config = dict(
    intermediate_size=512,
    vocab_size=7337,
    norm_eps=1e-05,
    positions='rope',
    rope_fraction=1.0,
    init_std_up=0.0239,
    init_std_down=0.0,
    learning_rate=0.0127,
    beta1=0.95,
    lr_head=0.0117,
    warmup_steps=0,
    schedule='wsd',
    final_lr_fraction=0.0,
    doc_mask=True,
)
Each number is 128 + 24 x the weight over its row's rms, rounded and kept within 0 to 255. Layers, rows and columns count from 0. Numbers have three digits each. The size before them is the row's rms in percent of the matrix's.

# layer 23 MLP gate, 512x256, rms 0.167, rows 195-331, columns 32-63
104:101131113126109122122150133112107118152099166124167102124105095095173112144109120126166099185123
092:120121124150125092100121153124136150151149089161170112110074139168138121127095100123146101131132
099:109104150119134135094120112162131122131141143128159158120120106148154140168145122110144150129141
102:127149145102128132132135131141073125121109170144108134111143128168143159125128093140084134137127
093:129142167143128165102190113145140161141101115135105146109095111110112109108132153154145150145094
103:143095137114088161136096176181151119080109114096180138127106146115111111152136105096136122106132
096:148145120126106144132119180173172065100122119166159113127139159097139134100136089161127105130108
101:153094131115116113146089115061088116168119112163125090087096111141118082121119138126158134120131
103:099111094135148133101106124102125103098126100130110134144123122164101119139160127128134121089128
100:135143162143099136129145158139176161109121139136167170115135114131124092117114151143105086134113
104:141132108143126144104111105128127095127166150153141154148146127125100098092128121112109107131132
102:109118138150119137102122121141157178148078138159164142115116144084098144098112150103101123154139
089:116115138123149134124170096137101093093139119115108115116165134120133137086119143138117134152075
099:139135182153148119174157173154144111126166117119118111093075144085092102136103095160129149113147
103:150081150116175090125148130084110074075150125138090115093153099113147132079131130129123114124132
101:177124141101100133138114137103149148142099109120148140175158125069132082126113145140121132155143
099:107110108172124128095155101111176084111169153143113119070128093172138091134136128147137140161138
100:121108192145119144148138099150083143069152144183111169105141137167113152122131149139118128098136
094:126086120136137142104122155160168123106128065106124134117147094143089143139128129122114146141103
098:092149149114150112114125124106103142127128148119130109115106134083139090076104177177120123156169
100:106180118130156083145132141070104112154134164124111134162112094124142103106130131124152114140152
098:148122149109148182171144144153153115100136185123128141117137116122117169148105135186158136123132
096:140137113099124121125134108148091159149108142115153129135113091149108116142126152132132129125114
100:106120136126101157121117146153111149143162153063151135125102111129110137107147132130183142102168
098:120137116124120139134123125157149117144172179144108101091125123139141125112122137121147121148139
091:150139140142134142114125131111121104115127126117104108116114139129140127149113117102120156170101
099:142179130143166080127087088116119151099140124125154164098142134107130131069130121104132126114113
098:102151130131093158106140116150118159096140093082136121133131140154160110139118089134173151108138
103:091130106089130128127130141114128136136114089105145131123110171157088096109127091116173145120154
100:149135137132119149123117151133131156131159111161088114184100185160131109160101119130092116127149
102:110099145104155111125095107175114149113137135093144181155103132130161109090099097146122112110115
101:142136109157102152120140108147125154087090108149138146154134151122112163094133157125145113136139
101:145160106138133146083170127132081119092080137101116143079100140165135123141113129111098149147129
101:125083144140088126106164133132156100142094142104131172142087088120130108145116122127103084160090
101:146141145111149159118153139126129115145103120180100108121113140131154099113160122124175151159087
102:095102140123113128116135075123100118132105169137123126121129138097146140178114124157153148143084
100:118105146204141127122183165111102166086123137145118121140105111122140111136134147176161090107120
098:127098198139131128129115129140138122112112115134152105138118133146141119073122140114089139103114
091:108128140102127148129129139127143117146146092125081152148125130184129129131142137134116126118173
099:125132140123128088120092133133121109112093150170158169120076132150131171092119133147131126132086
099:113120143095131119104143142059142102123118140132102131128104126096111108154126126131163096162178
095:138172125102157093122137109123113148140075083082126133115115119104178146146123177123111092143117
098:113152165139122112103112114130155109102093127146129100083144142132135140114146125132102135152142
099:127133137116135103106114136107131108129100166107116128134122135134150179091098152128141160144139
101:160068159152131117152162098154144135157127134127127150105158106117134111104118094132116151141136
103:089128120089158141111139135164170164115123112117095116080095122144140130117119159138141125078151
103:112126148139115150132141093100100137146106153159142150111150087098108145083152145107118130120146
101:122188101111133147113124128102152152094128118136149154114108123134091121135161123130141092138124
102:090115141145131119108143157107089098134133164109093127156161095155081116109108104150138161126123
098:110100119162139130098091120144139149134123154073151104142172103124139153134117121143082080118158
103:136136115117116142136180125151142115146123119143100166135181137150111155100138143137090145140140
104:153135108130108096101145092138131107129071117119154143155126094108185141144151130150160140110152
095:144102151138112156127133147127150094127120116117132086156171067108124090120141116101150127089147
100:120142142094148122133075135130138119167117110138134132101114146180165148153129150150120143093136
102:145155163135150141126129107159080118098117165135115130145088167155108141129163125106136159102113
098:098138127098129142116142106068168136104152116144130144070143114097103096111133140131143141095136
093:169133084136151134143101114121085097181125139117120114146127081135161146125111128115151140090109
095:156143161110179129165171145129097131104152128081083142142125134074120155138104119154145118138155
100:131142136111123123100134142101102116152103129138098115167160130122099131185149146099147124101150
100:146079139095152126131127104104141110159112113160133122136156128124128103099182145151143094145162
097:123135145116156154129142125125129106085132117089094155143140134119120159088043136098100108112114
102:117139132162108095171105135160111138105102158142136102121113099098142159146126144207133114095124
097:150161138152159112171134158079124118099154153125119170135160116144132099154102109094158111137132
103:161163126143160156128152173127124163111152162152133137129145119172139138077067133114126110109128
099:111155134105130115106134155128162088143123126095139177111139159209153143187159135145105143127146
099:110106136136126142160102140109133109132147108132144095129188116113149128116104153112096121156154
099:155110125127141134117141111096088168115123093145125151151127139124154107093098115102125105124076
101:138181096147121108128130123164101112169121125166080135138109157113134148110117146120132133147146
098:128109164142158113113142118106146104130092170153149137106103105104175120121072109114139191111139
099:142116097122114117142136099102127119118090144139159186131152119106124110138099131113124103106139
103:117110125137105119120102128088171149117104094129154124173133138133134105111144149080169106110124
101:098138130137124125129149121163116136144155139114166155125102116136139082137109160142106105142141
095:150122120093142118129119113182165116139163156154155121132142085112087125143104131113155194112124
105:149143146151164141089121121148160126124131101126104107148134166129135139112085096133139112147112
103:119124123133130160126137134123123106119113123084099148147090140154153132116121127142112138186130
102:121172164157111139120093188133152186090103151124105126123124099157113101087120111123133135125123
100:150154117151125106117132116160154123176083069113101121187158089086138114123061147083107152154144
102:111127079124120163156149111118155139147089102089111124084142124113157097111104152162122107157133
095:140161121129148146150187113111115103116142111090128123099102137148140115114106127173108167110071
103:120161091118149098116113121179113126098137104097108127125137110113112117122119142086107128135133
104:091121125125120146104122118098156138116101132133097130125121134172143161106142125176119134127102
101:110132133130090149126149176134119103120152094118089174086141130129132138128103137121149086115158
102:131135119137140138068164121162109137145141145150141136087088115098139138149095103145134119124084
104:126180111140136156151086142160125145106122135103116093129138194151093104131137171154127137141109
110:124141137126160159108174156144154121155121145096168128120151147111159141110137157097147089126150
102:104070125140158143105144105134152079137121179107095136125142140094087138141144198128118142087135
163:120134108130167112113145114124153150134094173074148134127128147130109173102116132104140111129144
101:167134109087157125141142122096177117138129183164083109154156123148124093149111144172166095144117
100:140143105157119112155123141156112125138169144164128103120089130152126150116156096091105105142157
100:100162120102127156112156109072187122143141093129186135123131179131082113138134177125135103119177
097:133107161122109143137110123131158116134101145154141139147130095140117151142123152095066092137109
095:160135157127146117142113106140113104142145128133135123126151089072149140081140108154090101140138
101:122179085159113129144115117118116109166102147098136108118126103116139167110134149150137106155138
101:108095135137151128138150098132105144130156080186175092092132164120118138182059127143089109104143
098:160117131111143078158128120148121116134135113099109135129129141138133132085110104133143101146086
093:120127152108141135096118080126105113152105088110110118106098124132123094130119114170142074116153
100:144129139121094149141114150131129130116123153075129174156150098102140140122104111103144087107117
091:118100106127169149117178080139159175127131121077128149101117087170127117131136144119116078180118
101:163114132139148169146110095092132136140105147126106095128092086149095129108111105077112102125122
101:140122133159107153141122120113148128178150106077164171152121130129128133108113111112161137096172
100:128113147152115144120140172146103099137083164132137144135146132108140094104162102081124133124108
100:139123130106118095160104145113136119100149115158111123107116102118154126066124079110153090087124
100:152117165124172111132114135090151139116146126131151085099120163119176121121142097088166151124136
094:114114112150108130123115132110073102143118103102114142109129131160153136142070112165101115183148
101:144134125113148148093136110118121110115163154128145118159143134108076108114098121117162105113167
096:133138143117139107120160150107131180113098093117101160122116119112149177133112080096137122114121
101:164139136160131117122131139095089125115113149102131089133121146146132138157109157177154131140128
101:113093109128118130053162130152148147136143147104131092128093161118144159121114130127136134154142
097:092144088115114137124100086112132146096139128108106078129121107139148130122124136144139128161068
097:121127108154133113120146156158089149130130131117099142117118118130145158143145170085132135094130
104:099142108123103145127123110118094152113137150099144146115154114115127128167105091125089132102133
102:120125125161103104128126084142160141135091147109113150112122211147121179159127104100118139154133
105:127157134127121137112111115095096114165085131119126154152121092113118118175103131169136181123118
098:114129087113154110120107161107182137086171108135136147133121145069130141113105135148149116086127
094:157118127071109134177124148123098122162116132091137150105128184153108134171087140084108148119107
102:177131054128147128128143148161154170146090159137142191135122150124151160104131127099146105104146
101:129124105128105111111127123137153140161121103159150090159074103145138122090154080153136089163111
097:116096102136125095141145181136127128104141135120154094149182089153132138084103138142117128155139
102:108149127116132165165164100102160139146106107126102129130143159165118140140140133114163147158095
104:152160159142094138118157110152149115131160164133129155118108134132148166088124114115139165142125
100:099122093080177123151126148084088128126115123159126136127132153150162138089099105137129105135133
100:109099122109113165117144161133115152088132092167111109166138188150150117136107091125184130129169
098:120133110130094134097127103114137120103177130111136138137150051130162102110124098134118122161180
097:103158147113164132128130136145123148102117100103116167125117119131125082112183126129148087120125
098:105122111124138138133165106116133147107128151124090114095129103126129113128138148137087130149192
101:112149065084098138126134155074112140113175159116111153070165100137125116111065155150130110114106
097:153097143090124108100113169159070111146116134137170087154154162144130146140106152133131055109143
100:164073177118211102150147097117102117177130090123197094116147149094146113105083087154140124129116
098:141079106112153105088131128141126197157171116134148124149138118093117136130146150129123178137140
100:114121146104141123118136162112106116141104128090101120139163123154111107112108086154126131146155
095:143138140130141147173126153135125089119120118143133140127111127117097111131077127124141151123139
103:111085133135138076136137135141130135124095165126114184084146120142141111168145130128099135128170
103:124150108092138162155108132145123161174121132150094127093154142132156125124149134122139154145138
101:163123134095121131115165068147125110157107151126109138129138139101116110114114145112149140098105
099:100161151105106089121124101134131095126144107106136129146169154122108119104117148129146110074132
106:116111140155101151121135129148149152120136142116097143162142081160118121150125143123156136113085
107:121098138156150163108100081147123134117113171139138111146099153142107154171178101143112135157120
# layer 23 MLP up, 512x256, rms 0.179, rows 195-331, columns 32-63
103:133099141139112135139133145129159145116127094154136109135159116143041094145125173106126129126156
093:115130112121129136118142119094107141153177149140147106101129127170127125162129140113169115135115
095:147142118126153085119119131167170116129088155140154125156103144118134168116123099114113156129152
098:112139142088122104132164130142096143121175146059125141105141128143137114154100118085131126153090
097:090127125140096145116138147156143136115164093123159134057067138121136140139094135109125123130133
106:148143144096130119117140095135125108144104153126112115143138151138147156126127124131125125156133
095:143149141130103130141128155139103144103111136181125138147132144131110145088146139111091117145114
103:114164139105141134137076098140093132081123154136135122155150173117089160131148112170091113142150
099:157112115105134120150089122134129148130156139110164171120105142111151094110112082140143131138104
095:111115109113112139136128150127119112133150129137094142124105088154114134113094136130142144068126
100:147150150116140111133137092113125175094141125154107145115088149090097146099103155109148117099101
100:121119133160099124127105151143089093145123066150174139151122143130122106104129117164106122155151
097:140100161119134142093104116137149123136092104153140093097108149158128117125116132144130134126145
099:103141105112066121130123159132147113098116144131130125125113145159142121144166125070096159089133
100:117137114177166138111145122153141134158098097112181118158129097077101088167131119134146123154122
100:174131122121160141132114110133094114131100148145123176130118138109098072131117152113181148100120
097:129116138147120146157167095134155105130094138098127121128088082143123089122154092131140106105160
099:134104121118145167148107145143147150131139132140148114101145155164138138142148116157104110092168
097:161155136131102136127113113152139103140137151127113133129144147132074121139118134131114157087110
097:102154104141127164091167090131142135082128127124101072150126152091125090160141094172141138085179
101:099097143084139086200109185153121111124163120121129113130099100155136139155119133174180101143085
096:120141138089153081156121169108106185141138094105111139172106110104100118110119138110112093115157
094:142119123120123132130118153115139162122116161092138150157079127155155118128159119112153108114128
104:161155138155131114124139166110128098132150151126141083100136132117101120141156167154113116180098
095:160137145135095138098081105123127165127098123138128156130075122202097177113141168126128155083130
092:145109151151134115116096081142143133152138134140108141124111144135123136083179154125119116156134
098:142108112136112126131112130156151141095147117116133131098131088160142128102110167109150130094147
098:089148120118137111077171142161160069121117095145143120116127110159112117122108110141138115136170
099:116115120177148124150096152128116138096157153118165105155152118126124155116118116164118127149158
101:108166125130112133116171175187175130110150115139145133115124126098099124149125086093122135136117
100:161119087130107110124117118160136090124081090112134133126151148097125141145147105092113128106125
099:108099150165099107128143128108137106171153137087158125101125119129155112163083121203132064122128
107:112124119120098128143138144128116135089130114130107128139116082102120162182172111137140157094166
098:131157141090152113117138116150131136119115148151149144169162110120121141117146159116164109140123
101:093142141106099132160121136126106087094135138146131142121143148095115140109112117117109159099089
110:122140144105188118128148091089121057120146100139123151114130157132107087149145128160113130186078
101:114120128158131137122176140123140135102162126100144109135143113128123105133116128117130103133121
095:122128143094095141125146126092141113113111131110188148140122127108137115154130136166127148119116
092:132137118120126113111121111122146165098134114149105077111144107130115146136147163153147097081126
105:113124153109130142111108081129120114161128114108095133113125121114141141122102108113138130115115
093:150079168104160148140137074108146137101108157122110086099147130115160142136162111163152133112123
093:120175113118119135188074160160154151097133056073168101130119137142141137132121124127107122140113
093:120153159111126094136118112137118133135140134146124100140114154137123135137129099142166152133113
100:102148164102138090121140138154146117093118128105170116156124145104143143087110111104131165090120
100:111149104142139123167136127129126082135165119137148138070159142099103076152067126128083135133143
100:143123122130140164156179141142106147133108119083184131134127144083129072148120132109144138134142
104:120090120144130093136109113110123130110117110148166145116156095080067118118124120154073097140172
099:130139111127164100101162116127105141140137101121112095126112100149084122139143125165145113147084
105:091129130134150101116139103141149148150097103175130151115144091200153106127152123145173135126127
095:108171104135113150131130112116133130133119160087147158170108119130121156185121158107121107120120
098:126120136159145105130145146195094127170141134107143169106152117111111131142090151133098111146146
109:120161168083118109147128136113109142110130150172143133148145136108140059130136155134157138101136
097:114105111141088130137120114142149130157117142155144104129129136151097139136126166127134099115139
100:159123101127135157095143087132088124114153117151149119140157139116076115136161107119124131134129
104:109111107131115168125192161141087126165100125136128138102105098115132063153085162123125125135145
097:152142131144133144143122158121081175136125129120138101160127151144137122091149122179098111138135
089:088096180086109136081134109127147083104099132151084154087150091168111143143109087076152149141157
091:131147120119152130132110161125118149087102105115106148137187101120116126151092139095135105117111
098:092167142142119115104105114152167136151124169121106135120126103127117115165148142150135133147127
102:139143134139136120119092155159119130104073163102121155097131136133154122105135110165141128141134
098:134137188083097127102091076133141101109134128099136165142107120126123102113146145110106143165124
095:096116168118114088139139110100153130141083098129153150122158121142186182116124143152124128172147
098:118120090137169118131128150116103110112112153124167097142206089089119147116136140106156142138119
101:119114159109134161094120097173167116123139113099130144132096114118122134112178119145127141113144
097:128137138125034107104103102144130133160137127070090123138101097140136132109117158150104114116106
097:141142122121116153140131160168151092130114144168118144138112125136130088170158156132108085150160
100:109145135131171109162151141114124138135113080134111078143113127138116121123078102133148123126127
095:190148137155139137119144105118122126106123142160200135123134132140128104142124124077126133131138
100:122124114149158111101142116066151110114102138110123104116151154163131081104126135135138126149120
107:145085150155112133148164141159139154128140146148118135132128134130122131085103120138123128128124
101:120087146193106153108131140126127110089098139148124112133143192128117149133148134130128144128148
102:086142125148141107170145172178118138122130097165134154142139148097180121118083105121123081101115
099:122127137127175107128146103155145136155163136092126145117129155113127144068086142093112149133160
101:130135125168126144095127137106164118130140145111138094130127136100134087116085126138097131139110
107:154110117164108161169147138132131131161117109127117112110131105118132107125150151126120117134085
102:144178113093124137120134137099133118102141115105124123140150127075146120128137082101175144168115
101:095127159089136181147144153096089138105156179120112108096125137121122121155124150142151144129096
100:152143143132091123082142180153105148099157128136151088140100149167088117117173122110153117105174
101:122137108136125099154104167133163129145137163150116133137118108133124155139102089135088150147142
102:150133158136143121114131103076108169157125096095109133095126119175111125152115112122111105124107
100:111149134148141132157117115115119114132074125117134156135102163168165108084093116171180133153166
100:140161128150126154153111110134136137167076135130136131125118077094158084108141106139155130107105
102:152133135088118116093156127179110137141141104137137135113118141087116092116145120127213144116126
102:100122135183107100087115118154139148124146135096136118182138148132165088128131148126130142138116
105:077121117116143134102152147149174125139101145136139164167175174134148112141117127073095134116133
102:141148125131156132161116140109059144137123081141102123132125107141133123143099159107092140072116
167:129103111140107125105110120110088114100123104136102141129115088123136119167170142179148160165062
105:121141130119160139121131146121129133101150140161131117121112104115125104153175124136143118076176
102:115107124135158104148152140146189106189099109119104126143109115142154151149127136136149103118129
096:123122134093100148112116118141184126151116076154136140128101158115114153141102110132110149151139
096:154145143101153117141123090115188110136137157180146142113098092113118135178121138126119127133156
096:142097142151137153142127177160156097145164101141114157112131123127118122154139122119112072145171
101:100096153166116127096111122153147107175171103170094137138157136115102095124080161127106100126145
104:129139134163174131146102118148099169146150165114104102093180105113153147164119109131139155070111
098:152102115136150095161161134132160168118118114075162128157143143157167111134123151159113143163149
095:149141135126160110154141093149102109080126113153158158112152117078137140141125126144146128133110
109:154141101127122147138128101143156163132115106092147111148143134084124100137107085092137111109128
095:143125103120136143116098093127151173137135169061122152130095096108153130212138126132140107108129
099:137108117116120156139158106142101158125124118137147130088108116100128134144137111145107145140174
098:174102094124119161108144147119103090137163079150087098124064120164139150134139186153160153132164
100:117153144139105123129099110102098156155122135115084111101106104120132108126128124074123155139142
101:109100115110150152142126152147136094134123133155168177125114151135114147094139146168138160142141
101:177098089126144151108128135173103143109090133087156139181143127102132139125148129133164078143097
093:102150093121135105134119153123147132105107114155113103122102092101128130148113125092109101121174
097:155173150096179080124153151094111127120111110102099080101149115114135088135139162174147117145070
102:144147167123114119137109126150110095127091132111104112131094136140098108126149133177115156114116
102:117162108136120152142147114111149184117153127110125142149144110097155080081163131103115125129131
100:094125150098108130101106129155127124142140119133121094135132141155168124120139138111164121102137
100:161140148126159135130153139137118113100171104145123130091123124128119143126104146113073108115113
098:132100119141136148136085123136151087129146130090102150134131176170167122121140142158105179112096
103:119092112104118098119097090160110110096132133114193122123102125166131135141109130145124106111129
103:119177112142090145154107101112148070100150154109129123132107165099122145096115102150160134137148
107:156138160094154148127096147120129126148182111169169070124128145153144106143160147136127074136106
096:122119134148151089161073153118119096115124111132137112142167146139114114120113117119161162132089
101:139090117120078163107088177148137099125081133099085114144153122160114139124119116117128123160122
103:095126140121141124154133136150095118082119119078170113086101137152090143103087096157103151138066
104:119124131167140095133083174125098129133121088149165137120132134111136154144105103145094137150108
094:114146139139146133131130132093144126126124133200118092167146119174145146114124093107108128125142
098:127155148158099140152116094114178135171108131126143151144113135150158129137097146108172147117185
101:152139114121127132132122120151081147137114136160110087112114121070071114133128095115138148151086
098:158142154091141102141113125145108135096182135154143119118120108109110113079108098093097087130128
104:112140123116110106125163124125166143114141114148166104123141176147100146145088102112106143139178
097:101093144113119119118085175166120145135138083143119094134148151143146171156108172119107152109133
104:126127088175101157154121166124091133096124147183163106119130132112157126108109126152133121103143
103:107140122119153122122142144137143119164165081129151144121137107153143119139132149144114127128139
098:118154119111117104113141124095107131111159166158073143142113141141139144125109099148134148147136
100:118101168130083110060085107076149147129123122122153140118120112113148140110152128178126136112117
098:163118130163160107129147161120140143112164128157166132142130142140155105118140095126122139141091
100:141187122145102148146116122125081156129171108165143160111082122189104102143135124154104146098148
102:117153142111094170129134116071137151076173149143123160116110143112100112133123136143160146110117
095:115144107151134172156144083099101110127129135115137079160113163136120135141138099134159118179114
102:115115118169089128112098122114115148120162121056124070127161137136105138141074094125146166095088
102:150108121157148134122123139135090108128083109161140143113077152117130171101188101137091092156111
107:153110110146148064151130144156095132113115139133142127119134162123133113131148110146147103145135
103:132126148130129126165104122093176122110132125130154118142099104151168160102130121114080165131122
112:128113107133121157144167103113151091146115114164101125117102165099124145135157082116096140148138
113:143142113129129152112118111125100171126123133117102075115144110128114146176147114166123142110125
# layer 23 MLP down (transposed), 512x256, rms 0.12, rows 195-331, columns 32-63
101:148109126160120103123158134135114114120148118105131128170135100168134130117181125133115100148136
102:093133144108145159123097127112165091128151152109088160092132133116105105157157123107134088153141
096:144088135128123152119100124109133155133101131152113110143153117096149125104132166136127188091148
099:157122155128138093158115135100095108132121087121108137155121099150119124142148106119107118111102
094:139154160103155104110140152125172107119100132098155100109128116133144143090152151147146106118120
105:075112109130149150164089133159103111142133139126111103108100157110179176120105143127137147140104
098:140116141149126139103101124134146123112075153169119088081140149140123118112146149144169104129119
102:143126153119115151125106103102146131135104139095149140101119122163157143109120143132130168131121
103:142138095123147150104138111162119146089137116131126113145154146108099134139176091138130083134094
100:106148092083149156136149092127147149120079116123129110104154113128100164148143127106123143124167
097:111136123115143138097114132143119148126177126150150160179119093127162136158102121129176131167148
087:131122177140161151093119128150112141181141157111096123125138136134090115131130090139127144129139
090:142098105125090130124146107087133170109135159118167163092129116143130149113126130147133106170162
098:139125122140073126156106122126154134122133152089084164094127168158145143156116136134108161187159
105:142107173111125134106145120110133099107092140186136122135137109113124127138167065109125117172107
103:102129097117160133143141131095112122108154070155110141127147130151135132177092167109135154113131
100:102171144114124166144106123088148123109144131116119152129095183078073136135116162138118089162143
100:096138116140100134137133129142118149083132153127100134100126118101146121120143113150168149123158
101:119152088124122145093112168107093116171128168122156091127122128193134122136144143093117164128096
096:128144140131111126172146150114094125131157139094079102146108155114099074129130118135156127133111
099:091141103117107168139109089133117114111150136097146099170169161137153089118095119121126110154140
097:104165129154098192083097143162105133102129176153129139132159104112150142105108151146115183156127
098:124166091185142108154106138123110137120125134117146123122135128121116126111142134163154161145151
102:097145143076126124116145142175145101117118109148139144126116108126168114128112124146106128134123
096:129146061097107120176114111126155073112160098121139125133166076108098109143138100163116123123152
089:109115135155142162164147129106155176125134127123133164087150151086151111139128119115065136139155
096:132135171133162173142091123121172133112119139125111066101107134122118152118117171119132126127145
094:080142099106107153134130159181126146131168117107148123118133140121136137125144127093176137121144
096:135123083126130115137079138150124150114132143079099157118154119145147108138143142105117107108119
099:127102127081145102115100074117105110159165120109176142136104123129129092104136128137148139169129
098:135186115100123142122087130091165122106132111129139126137130085111096149138123136123145095146110
102:127134170126107066149083106100151145163122173085160082157175122125162128103117143150145172150125
105:143079120135155124134086129119137131111127117122144140126129117146086134117086090152099095146066
102:176120133131074082114152119099110115123188164116115127124149157179134127128109116114138138117152
103:144128131152122081102155138107126106145139141129127111107115104142111131154109110098157105132116
109:111154100140153127166132081144155153108126083124099097127127137170127105149113112130156161130123
098:126113076158172140128135111108129152129126130067146071127077124145123091086151123175155119115162
097:159130123092160176116118134146148127124111121140167086085139165111146111141166133097143134094160
097:155100141154097142120147130127078106133130153137128194098089133137131103133097104117117152138115
100:137143119140106134118089115136162155161135095123120092135139157055141116136160122108159134104173
097:128154117140162134120098136155106098137133092146114166146118118106109166088125168166089147109131
092:149124164169153130124142160136100167140113135134144160121115140141159134122124121134132169160125
094:140113162096138172136155133119120158146151130087101152088166129137092142116146151106153104129127
101:101158090118145131167114130138147134130130106174129164134140141173094117178095124127154127139168
105:137137126119097088075085139150116165138113119119140136127135131120140156157125147138121120149127
104:116106210116126130185109153132134140126147149112100113139113146127112114109141129112128122115104
103:113140163120072161105111162144137135155101109113130194131133105123109165104135142105130135121158
099:108150147107138168122084168152146120132127136080158150160094105118160111133097162155106154139124
104:085083129146108107117142135142164096135143174152093134163165102086147164134093053126118136124132
098:136166105123113103147142119132151184125080089090110136109166145138133144083116082122097119127137
095:127130153137115134172147130154169136140111107143123097097165144106120170087146150149140114122145
105:129137145111139143106141175126147155158138124134150098106109113111128106133127114117079137143120
097:137138094151145144077118144133161135135178124129142110135164076114145107157118099096155129119129
101:123078146109145139146140039145199135125135154169114129138128151101124145106143173128108133140179
106:116144131159130104099133167125164105113131107112124105100146144124163172159118141150164147147154
095:144131124146113117133150125176122098118175115161114097085141133157132153096117161104131164131128
104:105105123163140114164120113126157094137149151114143077155128177132112082142098132154173095123141
100:114073136131138172097060146129146135111141177102064132124113154130120086130187137116166114111171
100:131158133122157125188117126135142136131124166136136146136138113123156117118164096152165084130137
101:130092128080139166127163110123094102135154114125113136134141119117123156161118152116132130123186
099:101124080079130108129139125123072164114125138091117168105179130120135135121135134144121126141164
101:124110131121143142123137155110111106132165130135161144127131119184130139128127156134167086134135
099:107134136145055120127114151122117176138125117124121109161076173155114120130171084133088171110117
103:152080089117143075087150124086136153132138123124133124099124177105132087125182109113163166125105
100:115120136101125160156125151118108091119097179124152137137078152118121102114134145160110139131131
099:162082165151118137113115090131122112132144079120104145146115147109132100147110115162082110127111
100:086108110087092149133163137131134141162117117107141121100150094167093123171142102109127115096134
097:189157099143172134153152118111111105152102140137126119130125171101163133147197134117105125124126
100:174127140134122109145156103145163092136066162113073149150130124126102084132148130102116152152127
107:141125182123148129138084071144133109124156143122102195113103122167132122137131178121166117174115
101:078142147158144139161143102138118126148126101123174108143164141148152107079132123086135117152141
104:142129131146136129121149104137102147114155145104119161130076106141150115100142131124168188087113
097:105047119115134126098152121085103118168110077135141146146151105125139148164158122125144138149143
102:137117150143086077118157153111150081132101110111129092124157114127135137107120116114183118092111
110:099132186151160107084106133093106127135154120112112156147103161123103090099097151171139182107102
103:126157125128165095152126131105112145132150106123161120149079121113132109065156160167085132125139
101:145140099079117190091101136113128156107121145140133111110173141096170165154090095074109154181098
103:117111149183143175155123098094151103157128132109166116142123097150133088113128089144165109168127
095:112120110128101134100160098133149111126157135126145120163130105131122125104156087124117135112116
106:092158106143113075183141117125143130105129154118147102117128148079127119119163107091127124137115
104:119147110098111132100169132135131185101146145106161150147211130133107098149122139102165129140123
098:148112126107105105094169150164146120120187095103118117086134096099118150147125126119148144119142
109:131135107068126129083135146118109167130116155125165143129144098132152087135152098123115121126143
103:116132126156103155111094159162130110124156118176059115152096112166157164100150121131143140123161
082:130160098159077154166132097128124088117173098138161095098133120144115129140104096092141112160116
105:140139125103109154132084102134136104132124149143133105126122098155113162129145113137135134146134
107:121158184116156142128131112122152161134139163094138165114131150114117134106119136108116097109165
101:081178115071123168134103146144132135112126139098096129123163105108130114190155148138123112108144
103:095090134124113120103105141128162132157156131057147149143091141097121136078144124105141107139125
091:124130122101150119124140153121155148092116111090132109083167165092106112094121164132144150111134
097:143132172107112124143120140124130120116106145092161119148176102152135129128168127127058158122098
099:171134145123100114144149143122092121145139107089093132202165103128179124119193137099098135120146
101:122114130132143122151116164143134071133086104098195104091061115133148145134122126128188144137104
100:080137114120130126125093150137110123136170091122114107121162162116107124103138164168134123124126
099:137150164107131166150093087093136138186130090139126141099089110089147144148120167118125119114164
092:128095158134150119093108134118138078163151092103081083142138160152130171111138115127163122083167
108:128118139127158141127132167128085097137164098170104135103131142174112130116158104132101127149096
094:116132138116111120110136156158102083133125105178147090112167137167117141126132130148134189134106
098:153168117156131134087157119147115138164125109133074095135123096134121157149110153125167079107127
098:179119151159140135141157122145122171089119109084112154148135161147144104133104108098115126149106
103:129124153132148139149151162093135066180149113154119152163140096160103115138133114136119133129081
111:152141079090064100105115123089110102144105127131128107118143137116084118158078132106118117084123
100:093110120136118122129133134132148135093127144117092155141113166151136107134098156134141164057119
099:118116134142154111149137106118130143113103123110125144101109127096117135119134136152094130114114
098:143114130102112114137133105108123109152071127150131090136091074124133099111114121099151121120129
094:084093131130131115121145173103117106149111102098129097100147124131095100106124133116115163126099
105:122138155091145128129114133078112131103146170160135120106096124119085092147162145129114130154152
103:118176105169152081127115157098166160114098173142117148168121101118146146169094110171153099142106
103:109119127097101135141131116148144137136131149122159152134155138112125106082122097114146097113154
100:117096174136124126141134121083091156124117169141099132156155092125152094169121108127126112104133
102:147138128139146131108181106091147182153127107112135108141102131114127112114127093074149132096160
103:122127160124128151119088154127115147092102124127138109098127165133107187119129123116161147186117
101:131105122171127099148095116104144103189149120095157122133128122096097106114130116097102123163134
098:087113143138133107148125096124140143085116120123072116101115152148100136141104113159140147119137
098:140127101103145104113152093127121160100122107113119090134129118094075129093109166138127129152124
105:111135126143132106121121132114135137118176095141099141118130149122157123155159131102138155147159
109:144096081156161115147163115136136079115157151117140118153127122136109103147132131150143139140146
099:127120084114149095147113107163120114117133123114102137118174096075169122137102105099104148143113
101:156111143161105156124125118169059152095094115130167092143121127108165106095134070121076138134057
102:163124145070166113153137110092153142082118119157150118134100102118165114140129152138120122141104
105:132109152124092129132124154129152157164140119117154162090128138096101120122137106152145136128130
099:146111087115194119089134117137097134051131118117116133137113153127104118107139104131144136119182
099:093122129145097071102129110174102130110105161152140110174060182132097121083106091112104121120117
091:174117092132113159159135120138150094116168104101155157124102141121084126155149182108124138132116
103:124117180160142108126113155114108132123137133131139102201090133096068140163104118164150080119105
101:131141145138150164117106164114126153152121120129114134144125092142134105110135140152189104102139
100:140142101149145126115117081148137141140115139125144068093149109144153090143158107116162159121145
102:088143140095125102134110113171130125113111162118117141138105111089107079147089107080119142131163
092:141103122158114141087132105164159121128116137085123133171145092178147145144118167101163111119104
094:131124102141098106144148120117147171144094135143168063161138112171121110139159133128169150139143
093:156123126110141137134110151115127130158104165134108174117140074143120097121107140102098112108144
091:149113093112114130169130114109113145122092116147128137143136132137153126119123187124190123161118
100:109160145123121106154126119136147151086125080117107109128144129160109088130154127135163147162175
106:155157151123094142075146142166109112158146109152132103137180116114127152155122130156082107118139
098:157121120152137135135165115106082118114145128095090115180157117108097141139126114126104122162090
110:094165160146117113122071092115152105123146126086100101112138190157109113127128104161121124133137
105:110114130158131118103175137148131134099187150168084137120174151150087122149142205102144106112112